From a checkpoint of a small transformer trained on Wikipedia: MLP 448 GeGLU.
Each number is 128 + 24 x the weight over its row's rms, rounded and kept within 0 to 255. Layers, rows and columns count from 0. Numbers have three digits each. The size before them is the row's rms in percent of the matrix's.

# gate: layer 10 MLP gate, 448x160, rms 0.197, rows 18-31, columns 0-159
# up: layer 10 MLP up, 448x160, rms 0.214, rows 18-30, columns 0-159
# down: layer 10 MLP down (transposed), 448x160, rms 0.118, rows 18-30, columns 0-159
gate18 085:148144184140142160141129137108172111126143103140097103154122153137149084109148133117121166137106096123097104146167198108102117165124207098099126117107108127121144150148106144116143120137128134117169092098107130146125112135115097138134122124122098105084081153136097112122151134163121113110114109142131174143105136134147124192105142120123173131140148103119135106115141133134132123092095110149127158116164139144140149151137103156062142106178144121064141137106136140134115117128140119
up18 096:119139137095160151140134138138133127147177149084106131129156143143166107102114137135173122089143074125108152078113128134111131114129126118083101123144137107130131143178181146104104120133097134103107109152078105166113123101144112107144201117130161103104140146163148120149125126138117149109162127188164120108105087109152121109122118127152104091105109144142124188162130133185109139127096128156127125124113144166131133107149096120068145112124135142129133107124121096160111113136117110
down18 102:119127103131099138102089129151146148122099153148148163125115102106105133130107140113123110136108149142169094143118081161146111123161101140127142173106152131094130123133138093114114077116113136138103153131186134144125120104135118125112121123134118196150110164139130153112122098121136162140079167092139107133168136067123156118147108101126128153134093170115107142075150086114130109142154162078151142118131098167092126099101143118163133133109092120139140139112128166120150066127136107
gate19 097:136160133157099130091101148165116131132125143129116107125127108165125140134127140123101137173129135116137167127084119135092169107093082136129116091095121132111164118123193094103118163122101079123108140149161119148121089070146119128118122119121160142106142100088068155099118100126158091125129115096125160117109095157138101137135108111140144158146191075125140137078118148100143132123118103124163141170114152104104136103128121129117150105091109105133116163108117107103114145112140137
up19 095:121129107130169141148111137111143111096180118106143120096138146148101089115122120184125127168160124155164108131159133151123147174102149127122103116174162075149132153138139148112142102114126114149143124097152131142123149131107108166109155135141163122133161123122168150094163121174105122138146106190111100151102131157128124112180105115095082126142136142144076132104130126143108108152125145145149109098148151134155108130136126130171128173133132133162189133096108143092139150157088126
down19 091:136156131146156123081158124042121138161119102128118138147163152100131155159117133087134168100124077146147128116139142166132134101102072122138136099165138099142115108155123114183161152126122150152149105148123090142126158145147126151101131151145105103144145140094125130125111148077146153123152119069132131148117101175122132145130119080117148102125178131126141140161110155142133150128165132136116089106142141125141109116099137115109097099132122174127142163146150110130144117069116123
gate20 096:139129131173099159129108144093143135105124133125090153129146145143134173131130128132153133141083125097129114122125117146111131118145139137150117137110137142143120135163115118153118186110109154142141091111117130140148128113120100068146145100166112144141118143115108125127105134118119174075154126127130120136094154119141131091173094127135133116107182078126137148096114127132156135103083151117132132121118152107086106102127136132127105116170100068186085083107163162131085067178147119
up20 100:148093102119061038142131094113145110081116126121081117135117170124125105146115135121108129128142136092096071119143146087119121131103114167129110129119103118174151119137144152155116113081146107127115164160095161114144120214155130137147129126131113143117099176132113107111144145122126108128150158160107135114124118089111092159114122119155104107122141134120090140129105153114101125135119123147164120131142153091119123136086158151139134107086114122131150132145132176119101142108129124
down20 099:125129155114071172088119124161184172118149109145115122116159099097133131135115136083119167134153157146170196128153148126141143104126088115148111106161130105146092112143139144106124163113108118137122081141113139112145119115150145091139171091121142153133147119191132139137106128094083154146136111145085128161133144125140129106138154122096106173121110128148103140113135127119148109153159104075135107143126127154147140135124103141142152129127088153077126119101180136101126102122149159
gate21 096:131148124112129116127119083148105147138084125130152094122127130133112047165145129131127150165112144119088093124132170134109138133123093112158149131101103125108131146142149184097127104141132144076097202104124102130126115155137141154126169109143115146081125132134097127113141143144095167122123074087135122110136130111125166129125160110146113127135169095130115119169139165133124161137197136117100138128091138101169126146122134091112111126160086135112129122111115094151140085138120122
up21 093:080162111120169152115139126155195171132113112109174107135090141143106158139131136133108141125126131101114109147125120126138158167162144126085127058115100158120105157141094129154112139145170158102116124136140120124165144124124112152143114121147112127151113123123129113081119171099104117099136163084121123108139176126165164150141113141113126128129097136158112118139168144129153155100136142125139183092153177139133126154102113157110107141162127148141173106115114130105153067144133155
down21 099:143145139143114117148121168155130128111168129122135117133138121100141158105136153137158135111113126083096155142115106125102124143157154133112127138139123099120155128129134102126172154081161100155152169121142148107158098154161180200145124096133139101156127134108142116145142120152123134132122135087114120142131156160131112135115130118085098095143197071101102127171125132107154127119094160143128112119097116050135120149113109144103133145077137121148115114104117138161105111136115191
gate22 081:150103149135109089130144111164144143129114121129094132142109121131145161116174125099139093116108146079111131105117143129126125091114161147123139129125136112106182111131149139089100057138088175101136117086129091152133122136107127125131106078118097158103136112135145103137087103130118119146131159101109120084138086151125095139166139137095100090100071134119108120148111176111087083075106102133141154111124120194131136114123154153124137128139143108096135109137126121121116159124116159
up22 081:123128154069121133118115141159140111129111121146126139137121126121102145130129166110101120071164081121148091110127137152137155136162144160066125093140164156092132108157129144124107084150120138120169142151117134134162109126095129116150113126093145155073114117115116098135095167137136128090112109149170113122102122069133123158087094079145114154126151131146133113149079093127082107124095112129120141105097116113162099174129162127152157144160150123129106147103130144133140135126090100
down22 078:142119154130144133111097132135139149145171135106125173130110085145127131123142098126142116155134171086108115130169126114130148139100119120129121120105138120124125167160114156132159105092099159119109106108141146131114116102167126091140119088179139159147130185117114094113116111146077175137148118143136121132170110137113134115113125167132092108108153145131073133149134113149116148117102110163121149091097115160102158127110126163097120113128124047125130074129116154106133199109150152
gate23 101:182107076136101083148125097142158113138103117121171131119192106149130155119120138143126126067143114114141133138122105134110129068101144186149116137143107112134159101133130133090157115144134100141085106122101098116078086110123134124120110073130106124116116123142097121159096129101137140138069134151163128085120125129082116132139118116090169127130115111128119119133110114144147080166117138127123090105118111103099124149142115152111129074110118112153152140117126138157098114116119171
up23 104:147151154130119131109133144082096151134111153105120097142101113108115156151166086153096122086058137121127183114113131149141103171131110122127125162104153117113143146140137149111137127084134145145095161146152147105125118099140145167108165108080151137141135118098184178106127089135150171153135138135155136154111136145103146109105098121115140154149109124098139148119098151117160134129124124104086154135148097130103126085140110093118144079086134098113133125152114162102114094156103100
down23 108:154141159126113103101116115144104135153145141116116123106129102135121128163103122139098121136124123119126128126127160093114092141151126128114141096152146139098171135113084155098155099141143135036061102118086158123165102137095118153176134140117189125117080126089118126175145148106115169120076134163166140148119130120113131111121154130163102094119131093149138124127146143114114141144103126112131147093116103119131140121154119136124098142104111119134134137167135174110149190129162148
gate24 101:124079181120169138145139108115120120121152108096106097100140149152130101137123131146159113105135168114167128087109139157168112172109121122094130150141137134123153097164128120065066124154123115137147138065120091179108118140128090143134125131113116111123134130110095128076147094152155169165095127095113104114162128120079139144118135148156106127124128163112107104137131142084137153105127138113120142121150149100138154138130085104127122100144129078139127151145090128130138101167118101
up24 109:127142101152115110133079118110098100123127122096159109142152107103137110101122153116114114118147085143164124156134169125126112138155104147110126100144078119181116125170106127096163165168120141140152135152128142103176096130140129121109135086159123094149073144085116118149114138123109115095173147105184146110134174126152143157136143109157098097129132121146114149104149099147094116096120143202156120114133129130135126125086084121110125151138129125145062115158139104121120130140129110
down24 111:111120102146115151111097102151103148110143128161128165116101127142119161150141159105144130145146152127119082167091113082110132094110171151168159110130131137136108127123130110156130099081130143133076140145111120117118156116115119114138149128156150116158119084116115127174101141105129132120126114132095146125098108179151113148127118133063168115148162103104144110151125139189092120137115112114149134146100129147095117124077139152154131157074157151107117119117149153132156196098159149
gate25 104:124087129138164143111152103123149114107116134117146142112099115157132124155148151113128146129115066129094114179141135145087146137090173161166082124082127116127148088120142121126156107109170148190097155146135139088123146157105125124147125113084114118093137155107075135090093086126129075146155104111172151104111148136118110143122098144128135137141139147138151115154136161122146165100116140116106137135087106142153154149091088144145132140113098099120132147125142146095143108157152152
up25 107:110133143111118097073183079120102159128137145161093152165130152136097104150149141101198122127140099128081173159136152088108123137077138130137076144124153144170121148118124124139094103126089168132104097124100122101138106117126120127120123136110134079147092124145124132102149082158139130117140113128134127131140147139152114136118100143149140170098091145135125157142112128145101120109132105074157115115119152146147136143136112106142135161105119163178124153128116160120170180127148142
down25 106:128143080084104153097145093126134159153131146145121108107140114141108106137149189111115123197131159090136113142120127128093112082176066138071117154091152098135151130145139135158102131108089150114141131121095104133114119116123113158098139106161110113139133108130108077138133125103152106112176147157096126131170127130122135100089116156102114159107089106133109089116112105136118115135156121118106132124138154149148071110125158153144128123126155112154118111163124123126146182117113108
gate26 105:169136148151146118130154126099166122113135135081132096073160132126145123076189136129130099119136133112138099136138147135155145115103084118154118101171128077162131136142137128117152138120156119061127132114082133120122138144121077103152107144175144150154119112112124142121144120126116112146121178141120120099150087114123111097124108123139091097094133091138128129130094117153143147108111127089173147094151151154106104145115147120134113112114151155159119116095157040154132131127128126
up26 101:129126151119139110132086097159104087137128134133115141097139118155168114143089115117156132129106154118129125120102139171132151124126164149094145120129100127137138187119109140087131090086144113110146138109113177105141133133086140111140112130137147140151149132169146137148129129102088138083104164152145068159171096155157125088118096160091111155111124172117124148126110114139153159154108153123097136188102133123091087137158115149093135129126129106113149112100090100167144115111122170
down26 106:165121145142150144151129130136131118141146094165149140119174166119156135124089162109120185117156153148152139087108126127119149128156140145095145108164133116184115133114152107082168116104145158117115173134095117124187189123132160174146075150081107142162108124171135089132114096167155142160111123108100120090130132133124135109106128096150118157126102121129160101136106102141112173155134147129106115134144162124121105133116161116133120137131138119076109134125122098144104133150122101
gate27 098:147108143126121158166148117126131128128120139098110096125161144096139149129152167113141125116150106120156127139162134066107142125098141122142149129104089120143098113102182092141139139095143104094162116161157124099142129159113152162151131130143148141137137128136100139113137117106104112097170147139174120128080163118154086115108099166105067138178093107161143100158104122102145136102143133138121136169133096131202109127112131113117155155124108088162132120139124138098113118139188112
up27 111:150116147142166173147145182140125127193148115128133144140108158165124106187130116126084107178127152145162103157131131136162139103095098133117127139113146130092147120145119168137091131159177141157133135132120115167155106167104124140112118135124110153113188144132130134139128105138144140157087104139169078145139121133113163145094122135149151152163084116096098120072137139087130139163113122121150148156159107167134135138101106136152139142115128161149134153131132168145114161117121135
down27 111:152124051138154150084180143142124099138163126153160127095126138094126145134129127115101109166142160135130141125182140161135144132142153101135118118133133151165185120137125107089093133170114116171156130106120117131121144118160145100123132136131144101107149114149099151125163130103120119170088118109124151122145111145121163123134109136121133094146183121083115141144137125136133124141125115106123133087146116136133059128134130128119133115121169151126137141137047126170146166167078104
gate28 099:182134119133170098138116154124126105116149085117110134105086121100135117116110098116113098177109109094150074122147110130085109115156126140091118128158161148168125133125131118126112146131108079174148101141133165143145117136137114158140189105153117123111169152105124115103187100110121155108088100137161100121092091165129118108105128109099107161098123151089146109116120166158105116137121133097130147143135104159119131128137115143123162158072126079139108127145116150110114105137149120
up28 098:102151118163119109118110143145147083103146101112127110106143114083124114169118148141115115176150098124126075111148118074135094119127085131133116121108120125145114153160148078112123132106112081143130115157119139134124145152160137121116168125161078148108127154105129124169142071107146166100099106113154106137088095120141082097157137117090068122098107162131120123144119129144115100129144142099135102080105132152102157145166110141143149136117148150121141129150161130131166124133101078
down28 097:144159107137139160133150130130149135108160117157142078092150174117131143173140114165141154149135163110161108147115105107119099142125114154137147164092092138107110079156126112139097119140118147153143116129108111161105133142132143167130159131144136133123133097147125138120073093118165167117151103098140104137142148106099144094093155133175134133146132146160103113073153131183129109118107069152118111121110143108146093141172174153111109149125150134123139137102144130069113163108154116
gate29 099:132127112136161166150109118090119160102142116089066108088087155092109164122109134116118092149101103122117133142124144134123125113129110088130152131141138168107105173117131131144140120095157096133132110136106151142150114161152129168088147145138190091137140136111129150098125135112107099146154132130099131116126113167126129062155127144125137139121161145168080145066127167111124144123115079122091144131158164141117152131098181136145123114181129149140126110159131139125150098122124162
up29 097:117116124159118141118081140125110091110108056154166163098114102121093126119149131095143105110096109103143104116115147106152139131127139100156112113107148142127096163161157148121128136119159145118182136138066086099125126161149166151141113131107168114132104119145108106135091137141143113119162131152120084129138131097108149140148144150106149131121129112149117117124090131130151118161131097109089132169121130154113142149150085147119099133142118153135134119065118156056135086090142161
down29 097:101140085141174113103110110087110064181156135105080072093145131171142116103122153103125121125125118129109092127118148131096111099104124136104147129127123143139131168134130148112120140105041151134113121145134129136161114114147148159085130133113108138139122163087127131137154110100139090125108126106126118143123147147120112154159114124134147105134134112142146093136159114135106154127098102171160191106134138140101076095111130123127104120111180094124139094136131120164109104106130090
gate30 095:099108145103060130141126095133167114174156127113125168145171127149113118113132162153166151150133131127110108095122120167142154146157141117125107106176124120122138108144129156089097087139129149081145156078086132141106127111150125157107119113125180132139087102114108138145186132099110158105127114103105109122108119149137115121100105127157158157107132118166111081121123123117174125109176152123139142156138139095072137143135071106147125160123127122119117132134115178126135120155114117
up30 090:183122113125130107162118137152115111123138133202071082113097141131128120117095131118119122121135143123145133120104124143137116143147109092113129149133152133125108124129191134104091118117136145131148088151145129117152128125117121111111134143115119094095107154141177102140150114082114085168129122130143157127165125151124135104137147137162141106157139164096082133109097144079106141161108124140145106088122141155144149095152149098132123086154139162105115139147146106170134087075198138
down30 090:144112147140123137150092134129122174050091126112130124119096167083138158130118141114137126170146093148130126118129128157156122142121071113129133122093119140110150103114111105158155154116111129143073099175140128107061140135132152131129111174131086122121141119150116092148102146141159134146102124129094137136104153103123127121147141158088092133146167137099153120131100142153072150120141114097113099171107115119154094142077127149128149133158106176158135141158126137136142151098101144
gate31 101:125086126108111145122162119088111143091160117097110165072090083160115132118091124105127181117109163124119168097121096156130151104146096115086135112157094162127161110134105151126087138158120165132146159126126131151099151097126127115104122109112138131088176126113107112136145079103117071115109089129101180111137137139137164139112144151118108127167138125129136126131127127182148165121133098097135160114119102135133136160087142123080094108132127115123136133133122135162137137152171131